Each number is 500 + 40 x the weight over its row's rms, rounded and kept within 0 to 999. Layers, rows and columns count from 0. Numbers have three digits each. The size before them is the row's rms in percent of the matrix's.

# layer 2 attention query, 128x128, rms 0.259, rows 0-127, columns 32-63
075:508556432517533477550499467490509516431426424505507527569510478580507557515458515427482544500545
071:492379461493472450459457555510502523524507542570481499498452416508568519487491492517528491553504
076:510497456524541470528473562575437502552511527524465542436516482499555544482455523557614486430457
070:562451529540508513457557487535495457514444436559484475512544545454447492527432467502425540461475
064:484451532509474505465486552499496453552524514450525583453518564497520507498449493471555486440462
068:474506473567507482531543529416488478500547475455528552448531481526511507539471487525505558482546
086:495441462507575489474479542499498471505528465487545477522525498537458516502527577510464578456517
072:518516473512558569456504441544467509440508520498525556461496482545483538439488437461515514466470
072:579507479549491522541486560465487478517503580487436512461429515568502540447456552431519465552531
075:495530413516499433553501569475433537512457511507482562482590440479536476460482532540563475536475
072:582573543565474511529461486531521551503553448497464499507397515454444585493512447469542499500465
078:530489489501504430500528579503544478539544506455500547444450442532533525422518509479539444528455
074:480522515464427509420490479447387481496498508530481524514493506593448467519561554488513503531568
072:505500507599497455509479456503587540505557542541455549447513520564488542519556509455549509504448
059:480494510523498503498385505489535410536554486447538570465455420476512503494586542575502470480500
064:523510472520480529486577592461442457442436463530472491485518540479510440512484562533534572508594
087:566531530525509484554498564488527535504504596456497517480507407445529532461487460468573464553478
068:500475504489460523572589407444486495540452602559520461512550488454597510637507491544511461488514
074:547441549426500475435515513516434479509394514515511543557537490496516541465504498429511530474548
067:472576470434494557547485453396507478492532519490560458490490492525477454502594502474495569490523
069:472402501552488538551558470529469576465501541479562563527500508474444464529533474517429521567512
063:545466512533446483522516532485481426496521469480500529625438436483517582464469528506497536577536
073:518487525523407423518529422510451546534456499486522508415508507495442453506476456554562443573493
084:507535546516509466518440584546484554497521525459524558447465538469546472475523449531579402535434
075:474522501475514465542505421449558496409473531552421495500552478527524596517518502546489547513465
063:519538557530489510513429608556480551560570463475501470441460492436481465502529520500458459467499
069:516482404510497528513523432557511504457433516488519485490526544510526514368533583510517480563465
070:429555524584536493527491501562533465459489474452484509494494417557568496479473518490519437485498
069:492500559611474498480595482502483506420488514467535590541473464469515564561467523522516498578433
066:580492521494551501504530544550508502522500502449542493491556472503538473542472537554559420486481
069:455450498492482539492508563412526474480470476480563533532518435507466501531517524438510546466499
077:485457539484484540489503515601479484425536579499567531459427455490526556432499472421432415513510
073:506521538503549463524474388595499508479476583551438609487475535538519545516503495475519437570526
076:610479583494517489520428545542499495534530543420546601522480516507473464468475542459516512486472
086:471476526486565505527397556484503493463532484546536485443452508554515493444462480501528474518426
059:511527438567495490540507539530539520418543415481482517455494415549504439462512558515507485499464
074:510568467508527476565526479491481573499522530496538545513502478478535548507531462460487368573494
073:521507469473531471552482534479558598505525553472525536447490451451569444484449526450532478518507
062:526517498455487458478452441599476533516549493498472475526546488575436479392515520500493422481486
072:444509480470449502500512531439485514555518556454494487571517504463467416461530420524435478509462
071:542467479450491488518501537589537518464581515502533530511490440527477446595474480429551423480518
080:516476468466488469548529458493479514521492472569467504514541531513455546517522527547470482439543
078:482412534458444489524485516517532505480488431533481506562521579429573531432481467485476506492471
081:472531536531509515542457520604446438560516509482499582441551472519472503438510461416513515534535
073:500505512515493472524463506533554438506441519502537423458496590465554448421478487450516503512506
065:520495462531445503504521458478456452465452449554504486489515534535448526531589502504568525598462
070:529512544498453534425464498493494462496542486470533447525519536475475456470518581435518515532620
081:492518513494434503483470455422490494514442427528450428515472450524500470510507509531477584455533
073:424484548443431513459456518534512472485523445562467494475528549551453425532487518523501520552489
073:575520498510519459566479531565536519499572487480528488476546457454533503496473626457548418470524
082:424524470535519501510566452436507476483474483497524438560489470549496560525611470435491580520493
083:542517491464540505548471518506544540547545506459517504493399484491499571452507501454535450529433
063:589438488497487503529484564546482456455523471504536558509549560475482456477475530461470435485458
071:518506533490493526446516466539532469461475497532532586471524566584519485506517495498516551518479
064:624455536520490555500509481527507476533512527539493548426461477525532518521514478530458455489546
070:530530542508513470506477504532529450453549517499525499429500466459526496509470470529488487561513
083:535516475519536433512504552524494452506545551453497490478445469570550509440497458483563498551498
084:545509520477481485528496561521523509523569517494463532507509526511547482446466482480545439426502
062:528479476566498524443458545432553486474495547463468520512532468469506438491438522519483533520494
069:461525502558545562556501464425509521516449534512550407399522494502503535500513478500471489557503
075:435475527528429511538610457530520489522425463520529479517508489509438582459513520524468559552543
073:547529502490523476446393508554464532534527477479507491439469478494502451497492481542589475416464
078:493487502436523455477522491432475528553522544507519462508511536525473475581482412557456530485456
073:458491525500559507477487495445568487500551434509464528451517588542492456525479456456486490480565
115:453500542618528518472551495509546558526570517479521505504498466528485508503525549471489539459510
116:546462502463502519498499541462496440450537512477508535532501526444477531518509540446433552401532
127:430526466465452531493488524499493485507455504486522530509482566443482526427522461512448559433484
106:497544496506494529412508530478473397461522474547486466501479497459436489533517488523484575441550
116:472493555515462525466548555496493443546512530511530526512483463497546455437506482537388492514546
125:474559514499544460490497535516481513480501460537476498543471520500550464487446541592541522489526
106:532508554553409505569498522528529525477488473470478433475466486492473456514556560542505518460479
112:479463511500531493497489511468515466478475563478479555577535505522597445567464467431511589517454
128:414518426524450488448542403517543550501477489510511508480506509484463520467524534569476500534456
115:543526584542517475432445525544472578455482524470564537481497477494551458510506546430510496464460
120:525495469474496529507427538548532453474455486464511538462457404492432476412502463510494468502485
126:526493516400543444410536442491478474444475450551504498570505532567487483520486536502445535474491
120:491488564480457509494503525414542407575517422546491482428533579474499484512486508451425505487446
117:515540553452512544478451564476464500530528500505479468473504468480561454497433429431418488515526
121:484489494507509483524477540538462498541433529512508511489524485597529478510443544507597462465474
119:526451457560510541527547502527475474605494507498530528484504494480438495554490483437443464521478
122:484442482479483488533511470531529578512463522525490488493545517541478530512528497546498464508522
112:496509474461503524448467394581458508544539505507487509482466430496512554462552494459486469530567
120:492530465384447458492468541472445489579558489533443528496519518464432485536492521564519540573522
118:463508551447530529518433543468524495526513595535542502492519456502511503571533490513551467545511
128:516498513558583502512408550528579535554489525516443537473481504558467584535489521434512485526462
121:498504471531508459588510503495487421562538553508534471418478482453546487465524499539529483489470
119:473493545423533590466536511478423505407520501494547464505466459591530495508504522500512550520482
115:455471477541583437505488468455555512550466490523487423514421584499573501583462516473561467470447
147:564505478529509497526474537427470450432498459461534475466494485515494516500511459518489582506524
124:518502533446502497483562470442503460497503508515511537507502487482476503565468490486455545563510
119:555478587511506469550489480481553521470502507491465492507539444514524494472475544497460527566476
113:535512516520484481503498549548487515534476525513537454468394478480529566443397533533533481539480
145:526477477460520543494529469445483484476412505511503494555578525428519447514538528546432514487540
132:557519455453527475538536465596482546417424517486522460495532545497514520536460477487456501527493
152:464522535539479531466522495445434476435485468462495483470495543499517515549553515486452493497563
120:480440457607495448472493597465505517553530496531509555495497510451492460501533480410605536502454
126:470470501501562541532458450511531474472539505494540442456587553525548499451513419484501466534556
117:510525479468463522495536501469507433493453496480539515494523444472480497466494580487516446532489
147:481464508472575484473499596498497549475514504498459571501458492507524507402506474509526476541388
127:550469506549508501461465489499532509506516433498487510553461532614522507488483501495560524508501
106:531544537455537517527447533456452555511574556490444538512447518485459507506453520498512485459457
123:437429506587460518462518505495481488466533525560512521594498441495519508505473532492479513563486
106:461466509444503513481562433533507470544463543516451416498484511474537539481484515547467409533506
126:518517515502548516600520539536575512468508519523425501449495501500473427487445475494486436524460
123:488469478484426491422528489383489525424538510524466444472505437485487512435494556538492502487418
133:554489423475465533508558532421463512500430451516523434445508432466423534516474499496495543569494
116:500512483522488489551457522453517496518466564528613530440537426523455495562498483505445550543561
116:464490503504546497499573466548573509516521505493514476482493444494514528544552536476529482462436
109:474481460526538461497444538526442502480451549497555483466506503487479435498517490525586473522473
104:553546455515485486446437507523560474588559597502563422512465494537520462510553538500540545506502
123:479554497435510501509587476461487501482474507500509423522504517484461437566463479619481510544531
122:465458531443528520539458479544475514472372449575464456405525511468441486457546502514555528552508
118:453433385502514516515508517391562533476430486534565515578477464455550481486544518499499546508510
111:423499467502539526518419483476507532526490495443387522569464457501484508481567504516440435520549
127:446549483548505513486567450535447464499454489470542469561493474507458510540519462490466504479513
107:458573430532543505568535514504518498553490531443471486482536428574513548535577437546553509589460
126:497518550566464505541483477457513463496524470547471380541498484488503482487553484533491473551494
132:453531574503523463470504472475448540484394431471483481500522537511556503491537495522488455539516
126:520485510574463493528439540555504530505509507537550487464473541477480535514561473515513431459409
120:553495510524619496521521503488466469553487534461521523503448575534533472416562554482482522470507
113:429493562438472494526513558483468479479454496585498469534527518586579478493519514559454482556497
136:550481510609550489511491508501482517556503518486527496473457497521459492460488511483583456556487
108:482548472422524487532518481573484459496438520540470496490485460551544437481531474468461481541549
120:471496439477443581514473488409499508502498498470552550457475541519581487525465530498521448409501
105:480497501547416559494518515502499581536537522436428502509533535536538483501466486433495521530532
121:412540452505505478517485473510494430442519438492539477535506519522472519454526558482469482546405
111:511529497541457493540459422540480509515508553522488508514437398504545493455488465520446497444486
135:486448507455456487485451510534586533525514492509465472496419530511505483458563488500520528538510
# layer 2 attention key, 128x128, rms 0.232, rows 0-127, columns 32-63
075:474481532471492505528479474440430475521542589532514527475452497445550444457595511559467490515492
074:502507550578528555515526493581492527528514516430559544487462540497493517454492487444501548512475
075:481459546539509544516473484463510545430545524519475501500465508551511497481520472460485483548548
075:492535455459520469546437440424487549499539586468507517490465469486536478502517533527555417566504
064:481486534484530482464508503437502560485473491483501485492533443548498454527570526539486424550471
067:515407554455457525497461467537482534525523496507509467518504540565534547448541548407506524502447
079:507523532504440581469517461506488482486503458560449467527375481486525550498465506446468500501583
074:504499545543450443601466554492465460506504537497494448484481504477509432487521531506456496516496
072:512508498495538437439488472480541481483626458491644432461525483457509531528509468481495518441477
075:528460582523549560468511460471535533535550496468525466560440511515503525537493493541442512500495
078:451462504487543463429553532474475434442504533484529499470614500542539434463510580522530505531563
077:522463546537451549481404486517490499481506523503514472446579535477476564515512526449542545522591
076:521546447531583462532514489501585481450524470505469502493507514511493538430498477541460537455525
070:433499492459478513440518538453512515523483462468487456492469499463496546451505493547554460551524
063:427395483495473477524598526521495500471463509526492474507538523569538537469383480435516475486494
061:552562474553462439506451436530567514514578491488526490523470461493456572431561485470406449477431
080:461442507554495499482470510525493513495487473494544544527516550507557525491519527537473504515499
075:435538495484609452469444559571504536475541466516492518525487519518436436482447412471526467508439
080:503622411541434537536508530484547534492573497486451467532501481536437515535501512549448473506457
072:419396514551472472480482537562540509536512514522451627492507481492510526503397495586453419515464
071:515536490510522467500477421534512451580502511538477520504487528515566476493448474467559452474416
073:502406501556515543518501533578472511497506496504569501445560532486547502455543474495446494488462
077:465500460472553529514473521465515562506508532499497472556537495517550483532488468539544452512446
076:521481505466520535473533491486512485477486547502532453516539437490509541509414517484507496463494
075:454433469548472478463492553526433548550483483461497616504457525493473408477486490513518502493543
064:444543503502515512464575476437533472453458518534482521543527447523523525446461491496522489479529
074:461475577500494474475500559414479485520537484497515566484517475447431499578458429543486558475477
066:571428503446458503495538572442509535522493489475494548510499572424453501475495494506467458523470
069:608436451450494482572459517539479490568484496516477529518528520499444451408450516479483489488475
067:423472486485471465540459526452418594499554564584493500484494497487497495458489466531468482509474
069:524549524505505518473536507457448503547508455507477529513561604540509515492469526600488469516461
073:554513478541502487527493500483461413570497466445490473541541549574502512507476462483562610514482
073:440413431530485500495537606492540512502454469489541441522519493518482390465519413507435529500447
078:492483430497542533481605530535497507496481451566532402513520410453528483513491488530406494455527
074:530557520470467483472558512485513461482494545397449496524527510402487517494521576448427512470542
064:463499578496490530464460481469466459580484508504521520503474503426476552503513477510541456482564
074:545503520506418501491442525504461430516460535533511476478508510609488486473474561506525579468476
070:480510556588449498485450477558544434483453476491538474507473465513444537557518461499509380495426
067:535499504493457542489506543354524470460523514471547446424426457427534547601474521519507565526522
077:469483510502549499516493438486540512476379493515510515518521494447520491591436498495536528512521
070:526560496536508489463481501452416597465477565555494498462493471497556510357509477592483457545462
069:474505501578501551480518499538466446534542517559493472511445481495567487535486507458487638559503
080:505583468527515525460584539444433467558494549480510547491520461573477482552571491461474566497521
082:556470470565429548498504506471601541506526532491469479497492454484567556524529551537493482478520
074:573489449460503468468541460457426545525627486467511512500511419529477506567552456507511542526488
065:438482469530465456467542497463574554579510535446460556506507508506476483449452572513470532423507
077:468488509488476437545494479509486497481474462424471520501498480587522658489516464546429544500488
068:498526455462547518510572481564539491483541557483527546467494539441408445503484450529484485470471
079:489509442536547430537528498430523529455453545470487550516455470484536468467505474469552505472547
070:504481513482469506439464512475443544462519493511499518480449468554509533490514453549468517512500
081:509484511460488514429470474553544455538496500518463561486508539480438470449475552568483470519591
078:473448525552462518461447505507503451442502484543504590444598487511497477549473538525538488441501
068:478520488496529510461568482519475500592494585493500478483467439524528513480502465510493577505565
075:429483516492527437501520513403460506518432406441524458547456476477432515519510517539461502429489
071:416502474474551484470440530525493494490502504432524433495511463516476524466520568485478501514445
068:559509495519567518535506472443473541422475511439459525474484517568477541497508488482546510394471
081:486443554512474569513439475495505533462523474498545513448515488473506613530525601448469516457554
079:477484521561550524532505451513492464498471528459553447427491484495534506571514478495455489514483
064:541519532464482431545539441536420530534453445466598515507471518503490546514524456407517503496496
073:507503510458456453462453532533502525487557495522530583574427494552562511483467510473566483467455
083:555521492490477471499432521477503510532529488412429493502532530530514529518474523509514487504486
072:443474501480438538512618519458557474497480539492525534574487573524548516508535473395503490496528
072:482551494558510558541488450537515519455470461530463505490420517538497463528541621484524534506498
075:511469529453551480491496422492434463451472579481514501518506452445527449506519512520484505431453
120:537415491521534520577504554500440474512494559564577542471545503509507517484454421455456477515546
123:568519483499471483517572575545448430478505471512583420531443506538528508444524474485527505529534
132:495515520502543541434462528475494427498574557547537507552471470504498501555478477507511418506404
111:493534416572472489521535502529468457557465526488474541469507556505554452515514515495473463544521
114:550516479459514525569513473468493531393480457459502507449495518513523530507537510523460562521552
128:514515510466510579502500498512525534544459607467504542494431480505480503547494497380541564513451
110:468467455503490427516496528524532491481444501490538515419549544500539484440494507463490535508529
113:486498522428427471549503526505453435515504487515483511509532466527415511536497457567487473543496
130:473507451488579486501506534464517560524463489495484492484497519480524434526464500477500527600504
118:529466454495515475478440432550493507527546559554529480442500459590494479511519441540514529501494
126:437473537474607521447473481540509453501521501540514505518510485509538536523472405497500434484449
119:541488537537530532513490493484530459511484510465494489466466442493553514535472497509532542501471
127:534536531470535535512556464535525487504515491538439559441544510517560470450595469474464524527509
124:522468573462474513489461528529510434454503578431451460473537504591450485495539531504491384521510
116:536548452512556576485469528489518493502509527485485467482493525424544479512549542545507560485588
124:449505497523543561488467490540482503534563464458479521456506384536482508464535476528472464582485
131:550489520511539515469439514408538446432465450479433497510487542462517561445567494524469533537490
120:594517478536428484522491537465513473488486483422499538468511495460500547488521503551478523499636
124:530507560492464518518477524482540499514447475547504542507471469425581463528519405469503495535483
124:515488524503461453523490495501495490493444422507528517509482489488562469505590523478521482433514
121:518465555520464470492465510491518510526540554429495518464483480490478499455494472520471453411537
130:446497490465499509578529562505544495432560525473475471513483439520461500500435475446480474489468
120:503519504528479438465509569552517463502540548467515568443530490489490470523469442500458484452534
117:524444523461527521508488541450493482503507545561471554441520486554488448439462455540516530479524
126:506461509382529483528508493494522503477519481489530443507516543472529455453500451443476487455506
122:430502487546517402521545468508512541565490408539442415467413541464457495434559499543463460553531
124:458523466397509503607475501537520482492470520507468425488485567488459521473558536478507542588511
104:471506482484478523461623558525525493450439489568539440474541534504482447492506483523419444510473
122:566553436408544453517502471489517540463471469519494471587452513540504495474556501550535481477517
127:528494454492485511456553492444577456533509497490490498482488486503499563534453526523463448449515
141:546527455489517493582533473540448505487506581501504456494469466511516430465525426530495530436480
120:487478501492507522576528529496524533553507419562434441497501497503532519501525505470473548553449
131:534466499457447455508458523590497470456491511479489578488493484523500480464454523495454489444545
117:447502425504476575494425456494539602524555499504543513548479515535455535485556538551507546533451
109:568462538505592468488470500473498530512451486475565505513544454508548550562464498482533502475512
131:453467478486460451427495528523517560489564514509567580436486545479512541571486521430512450448489
110:493476513505504494428512512611565473418492499523482500534455498534501413503490477463518502508468
131:442558585463575514481543449500460463531449490510460429523508569500504570455558455533479618493491
110:530581382490529541484550574432451427449498556463480500493496495545501492487501502599524450496516
130:464531494534592519460527481462492566430523546453522557527468486597516497472492578471456472492531
134:467505469501474542524477578508474503509391477539471569477491581477506436617508481497510564450484
114:483558505551605584431482501585471510532482479499462455463490489545521499543484471556524417519519
120:445470526457512429517602563491499488556540450463487474531469531519528460505521435482470536518512
125:612452547563440494472417548455453527553513487518511444503509530457444545491476518473536522499517
104:557498514480495500544485496517468503431513474500487456459475460479481586528553510512509510467490
108:502527512430419458481440479439531479433520510574491532483457482447502529506555466568537530552480
125:523535458517486469519480504583545523479429520553459546518500485416493443465551507456527456539453
125:499532489528504455470548442451579460505521516436449505554499547519477513514498459516519442438449
115:485525548552507534458485476496515461452509395466426487484546533547450551547501472446517525510481
120:540475567486478505584493509483472523482565513515510509525466569540497472495498426555564437497483
114:482573450442528469537487502524479505509565583509450471488476519499539501534474541494514540489499
117:519500518494495512587460442484503566502505544494530461484446506484479542422515498498567507534490
117:476534445533511409548495524535450518480475516495457571516552408541497521537470501542544440383561
115:555501500506445552534512509463550519455481504473451524497510459504475523429482536526454572508507
116:519509523475530520486479526533478498487460574541529513431553409599566580457458494504504524525438
119:524518459500460545543498492490469475472573537425525433491492472596506531433533546441512479524547
117:554560482507520461587500469548544490554495504478500539489521480469500503460476539480391494488468
128:531471499458508552524506510565574533484574412468490556472471397492547545551563490521458478448535
118:495499585468477447463477465488550511467518506433436511511491514484495558488496512516502523463527
130:568502573518475552526486534589489479502545519546502372470478496482481464397452554529475502486480
108:470488513515509498498445487487483465532451579509559543464556478502501501526523482585531512490466
126:502549511482544540493552536416511592534523489520445570462518455510445575518502491478444493507525
116:482521515490586457506548532470500536470524450589532463473500560585466472568450472506510537389567
129:443486564532486524524468475377491395482408523547527475481559564501495547499542508519525501530524
# layer 2 attention value, 128x128, rms 0.235, rows 0-77, columns 32-63
091:466527499497506481502434425569463444468414484506498472527529559454527483503494482493449464553510
101:476409496452481499471502434554517538480494576495496544475444475524531554610478534549449538444528
089:427511477464491559444461499494536456481501450549530544513489497518483491482470508553557515510462
114:502550517543539434525597513524429541475478514483465426509466489496458465459503385446487532540512
104:471544536443437539488482476463486425475452482502461468438468463526488574505476554516446464439535
131:476539491442479461522527546427541542506528574516507423501524437543469571471506534482493535578554
085:543547454506460522488475445520461436497540506414451470511546479412488461495480474482503531464463
107:430468549497492558481497606468599531507526463487511542542563444475534513582495472502527545482483
106:427495440509492430506513514444508458476515473449499467544447448575476480577542524498559473496478
097:501471437526540451420478456495425584512455483493493408417519558574494537486467539543556521502505
106:516462404483471492543471506449489558524511581528440477458505540489468560534521526514566524514520
100:486519403462458505513575450551524527540495495545528527459503500515557479550497469553553572424473
118:544547542480426577547528576479492488449539495512529596463496500524454505532400480450452439468501
107:493439509476424566496499555528507488493594470479565568463523553505577497475471449479521492509481
109:538490535509500501434559484483552485485607538482486544396528507485498451500492456454541513479448
089:508485410542601519465507519517474544498534580509488476498447470510432487511489488448516470490496
107:533506448455569522531500466536485450519553532515458484545446520496506468563519534505505507463463
092:566478526483550465561513521464440525513521567440463475428525513579507441493533444516485554584509
091:483584487582551482463573528527543478509536476466583512426500615531518499532488510459469495456451
120:474492500550508570476467535448489484535534437464637535559519471537571514518459527443532445445497
099:488512478508371462463545513524473511461473499541510594450497468525466512496446448518533502504510
108:473510468462473537495484543496517423518515486592521509513469488458443495526465501544460476467488
109:489490546525573460427526445536442529506470527475474471405477489485432504510485463510472515578538
104:483563516456460459454506414455545457459538495499502496480469456529539510508447548523438496518603
107:522470533586450465439559464490529539500508469524467494446488508441493511495466494441528467529476
114:571520481527456539535490509530504555516491452530514496513533474491452525471470495467537547437517
116:470533473550508535491539491553550451519413507478516490512486477501519472528486513473538407513395
103:471566455496538496482447496513426546486504478560501454444478548630535516525485571551497502490468
100:504538449456454517523518510546527525458509482527544572529480496515427501492487529550456491520484
113:402459525521457547407477445553520501491485450461505533461443421424509431475575470483516479526498
097:569442487490519542571520542493577479480472519491449487522498417487450422447493514540491546439525
095:550472525443532458498501456522408487510470406511503476487432581479477462456521509579481512489562
112:460448465525446581500510516456494514554556518399514488502444426492481513485452448527468479490539
094:489569523493503498505553527541531535496487522438523522461463455508544469487503455499488459485514
097:577453476474537519545546454480502469539539536524442412543500539522558469473556566519511515505474
100:453437458603522569482506476503493510513516491462496540503443489521513536496517549508491421404468
109:528545532536474493442471524505530543416510500526427440473502491457556471553492493507549473516487
105:461486517528460435482481519446516573502468475423516457543545487511540517510487511484564443529510
105:420413504522509537536567496471506502598519532542475463474516588512478448470571471513506494530471
113:470525488510592475463445515486509575499486539468499471465516501553590530551488480561559538467533
088:515524500511504458552547420621534516486469518539473455476470543480615499509520490543496516500514
114:548477501496450428429480483432479558490504492575505481494420492500465515477489513483523569503529
110:549476471496475444466593488434590430553424408420573519474494515557453435472521506537514531538517
100:531499546526519486573546458536485544418507531471457516546468562546501489450462547426458526510504
118:536449528557417502478545492535474475519499474518422476439456488443538463403507480580490542531524
093:471489449510476526527519461558464429472453481462523490524404429580583496463471535482513377496559
128:545498469486406525516538530519491498476537439533524519550520513490534491474458455500565507493462
121:371488447485473531542490494497485554593508525573546508521504492536488534536487474522468504492491
095:535473448460501505554499481464393525546494548516527502616471479510479559455496479515511468501461
101:499484488486518453539491544470566531532509421614541456531485465484518499452610486530476516543491
089:400376474516478428412518422464471520480553491482490541512525514548510523480501550516501482470455
101:534484510534507497436501548409578488515478451498584582522481450514471575437525565533493491467511
093:525473495525467451484482604555510494453566454521494472493434554454504489467519535526546526454547
108:484595521514582510515443495488468481573457527456462457417494533521533501525540463471517476560479
106:458526528470506427491535415461526516483499543506550432525523556489461438474458511529475453492578
118:549572502516516517489436550534426442473466421518488495560525519429477560524484504448535460516529
096:407502535519476545511506478517487429470382443554508482540476520469493567518547556531481405531495
107:539591508494464497500501452477540451519523603521439508493523464491463529449520445492493521537483
099:505494568516552530576537565513504544473455466466565498574519481460426495471594516426463483557465
112:545475446498499577620520497465483498471476520534492547566493473544494500507461556543449480513510
101:464459542523460454497562477546534409468511432513510549528491561451472564515563516500516506449464
097:563530514495515449557549568517519504463483530565508507474472554514475508477489507463529471508497
106:499540562495464449465544528477559513529556434454520499441532564509554449491502495465475512551499
109:518518478438498533477511439510489430524487531483478482418482512562539494492466570507546464539511
089:460518568486515466432479473508545517455526539585479510514531466472548575468496534507458528506516
089:511492441506447512596514479478491513475461458525468454498530533471479503433507552574545501575525
092:499505532492488535410448553459511491493549520522472547420511504488456458485506585498611489493522
109:431545495554463441458495471469470469448557488432477509437539530459499474563540433466510476460474
095:504515449508529502553498550530523466467492475501473491557484464540506543454464542572466529469426
086:498531481505417510480479471658540481526452568546626537465523536486522501543512449495481546489443
095:496481507441448467505502457495510474472573508522548551458499503479479488441479495515408523567543
093:584480501526436422588522526503494534501554545542521523527563495548500448582494501467460503441585
092:449525532474518593440419502510594551546505439483489518533519455429527521526502464498500451470494
101:531517513571556575570557568479465459507489484517457518523503495406473485514524433463453523524443
092:545525487481473559453500451532426506497502513488408541374521498469606479530475483528532540511481
089:519462499503510541592454592499510503517551507415489520536569545540516533499480489477500524510489
092:478586519448447496500482516596578513523491445463608541511507502462504501523563481510462553526508
086:479491453443406484528553501446562460463489433542482519476507516488490544555489438540510531531462
# layer 2 attention output (transposed), 128x128, rms 0.182, rows 0-76, columns 32-63
085:537462532428493472518520519517517471462522483528499494451517480518492532509526498515540467483495
081:512583438475468497432482654494470513472471493432434509526507546521501466453561478494458518515441
075:487456501508504427569555533498492485476477572492475500536516437479522529557505492510411479489502
112:553527442492524544508493432572563506543502469502532572438565549515398503474494530524574438482495
094:512415513591501460536519542516533486462442541485521542526538505446533533476487489473518557556451
126:484468460577556505512459546505532512509530459504499599484502480521511483459500550534481567457457
072:426467524576487485522524521427490503502442521507565503461499521505504530506484518554556545504405
097:545517427481479426503505550507452538449474510505470555512443623588543475447505511516405447496431
094:516539440487535520464468501505471537472577508516458540440534564477544491479489484519471502471501
091:486509535461541541521499521445531422509516518507508498484561402456454531539536471478482544490546
098:453545507517472568494493498444519456517466478491493513533496408510509503449506497482407575473485
092:483504536568492534469481496408498511504446481444445452497491468480465510487524492486517507487497
113:498501458583488438462504448552469498493500493513516511588516505504527376516517505479514498534525
094:459521510504540461463491509527505545473473531522547505536477467468520401580508542544466491506511
102:482521486498513511431442508434493513550471441497538446575499534496558432570478546483473475509602
084:512591503483483519547506451479480476604511453454435564481535438494516509452483536565508508510538
095:468488534524455498440465531442476491508469552490471528520546462480518500495481481557515526493550
080:442573411430493525444475492489545485542493447479523532544490467494511501512544529479474447446527
088:496445486503462475502452469526493537506443493426486528568568438507508426519467469551520436546489
110:489427549513483481495532469550508508430531510508414496493467480477531526586498524533504524535559
091:562475465518560507514520462571540541507442519485523548540559512458388470515501489490512475462498
103:526442520572470466489495519424503531487512485471508487525574512520486516450470510485516537497582
101:538529458416480514554488502534520471534548439549487510567568530525472486490515484513480486447520
094:497421488534512507529505535535506508526494500538465457500557522491486445587485466431570545483462
104:529491476433478565533489447523499482521480464494560503506524618551504487488456437421473487472554
106:510454579551545513471508423527521444516453562569554484450480486474403517517485521453531467515526
111:470465498482514445560461442466503539464480468451559502488517506453502462501452438517474487499505
096:491486518491553472463525558510530481537539521467484498513533407445542507489539464495537490540562
095:443494543547541459555500485475425456556511525507513483545464404463462447485529478547550509481462
101:583549466462521462537507517473454501474581529520389455539463548464557513519445499562448483476493
092:454542538528481495477502480384453496498517513516548467461501571505520586484501532498562510575488
080:456518419578450506493546526496526490498551569445469394481621454480546543527523482477521557489464
103:557520574465566544440459482476488493457520490568554521524505529471467550554554553437506536505507
088:529553421525528443526478442471491505567515440486509529525536471493525448491526548530518450501441
089:420505559547457494548462524429522517474407569462490537519486427475511546475450428514554533488534
093:526519597425514556439471498468500500483496477522529462550526525475523538559459477503540561579573
103:422438507500541428538497523443489508497481514464550547482506498520508424498514482518413463516468
096:541510450460526596474494497541468491453552500528474531445436567503489475496464449517408606464419
105:530588480462518509486442483532559513413458455475559489557480510492491534452399437535486475507549
102:505547542475516495474524473448504463496511492515496550529516463483495493550521526464465465564468
076:497466514472500530399457536461525566498476544463509435534517506502480478536479478449499421529511
116:511545451546493543518546544572504495489570520528444503482552530546489481478485510460496464480513
105:502503423528515495492464472476452498497552505507495429475588461443519536552523513437554498379505
100:512504517471463551491510537503528441555452483520549538490538533553447498543527466513564481494480
109:525475551454472593475492484440521475438473567533593511560518513535433591557481467443500547461507
083:529501502481536518480481454495532545457596548508508522473542501439462463550452455483467543528514
130:409462557493537554486491445524502540497503564514528475479458472490479501555524497494485534512560
119:595516540532563467506464496558527476438472492510413538530482421466486572490518533553564507503524
085:444540533533486606522535495529537524458482467501492549445497515524465508499510510492507583490481
102:554483496507569500503454452531493512522498542490494543449486482498531527463447548529587490469535
076:597552540481544552566467608467531451484433493520446531521495489479477532526441435482507559464526
094:479465541520517504527516500510450526478572500528522477524520518502518473522499526507546550531495
085:438539522509471537506527429471485520528528564497553479486593467525535551549485508477464491570508
104:502463432461503474449515523528508533519569428485470486513530519457564485492516515535462475468512
098:570479496467486519532467457527511473467425479500515495525535507459507572539453442495557484546454
109:530441462488458437508587474582495508533550571519511515448559487560520516494556533489465466443525
094:533442504482467439521517531557491536394582534524431436544513519507564523489498454511486524514549
103:454457541475541530517498475553509534539472420549570515519479529484462504507446507478509457499540
090:462527423519498419504473486516503497481537512454504502468457505549559438458520554562480455486457
111:439518508487470520438518508474498481440499505470551550519516519555529509502553462499570565518486
094:492445519495461539472456532520503558427443546477514464536533557526527515561464466488453485496540
091:416505483585480489555496387508519530549542455454505502516548467468498423450455472506517497547546
099:503459453474511519484449467517448462525523447547459452496502506541519461598507500466509507428552
099:451446522520506469495503541465545539461470550503516500592570453393540463573488439483486529489516
095:519472511526532446535461600544530544518513472459500515463458550447476514432534439514490477515507
098:466469571479485503493506419541475545460521502511522507507530516505517413516511556558560561496552
099:431582463553421543496459447516500504459527476414552532524517472513475519523552442528452488470574
115:477537463482514481527450558495527496494434489510466462552473523526490405509461469468462512451513
101:469514514500503512477532477470505440565471550540595505470509426494536502442547488508517479441483
088:609582488555508441538470488464548506495479526539465447513485524469486542525471532412420507504458
100:508570488567473457470490571546486465486548500510512498490410456436557485416539449431584544477582
099:529525492527439495471457493556509488529460454538434420580480547499511483498529556416513508534497
104:478544601497576431571500503464443522500505468509430540533496492478574472495490475531490445541476
106:481466499490493482495505587479518478535464474467497569468475583540486485516452523497553466526480
098:505551516509493532495596538443548544466466479533495482479458525524438447492570469402421478538451
092:518479514423520487530441395521420485548501507518465542485522500447482422475510543451493501536494
100:531570511543485498536463501402498542498502512481491419476595534478489540517487581491510476411483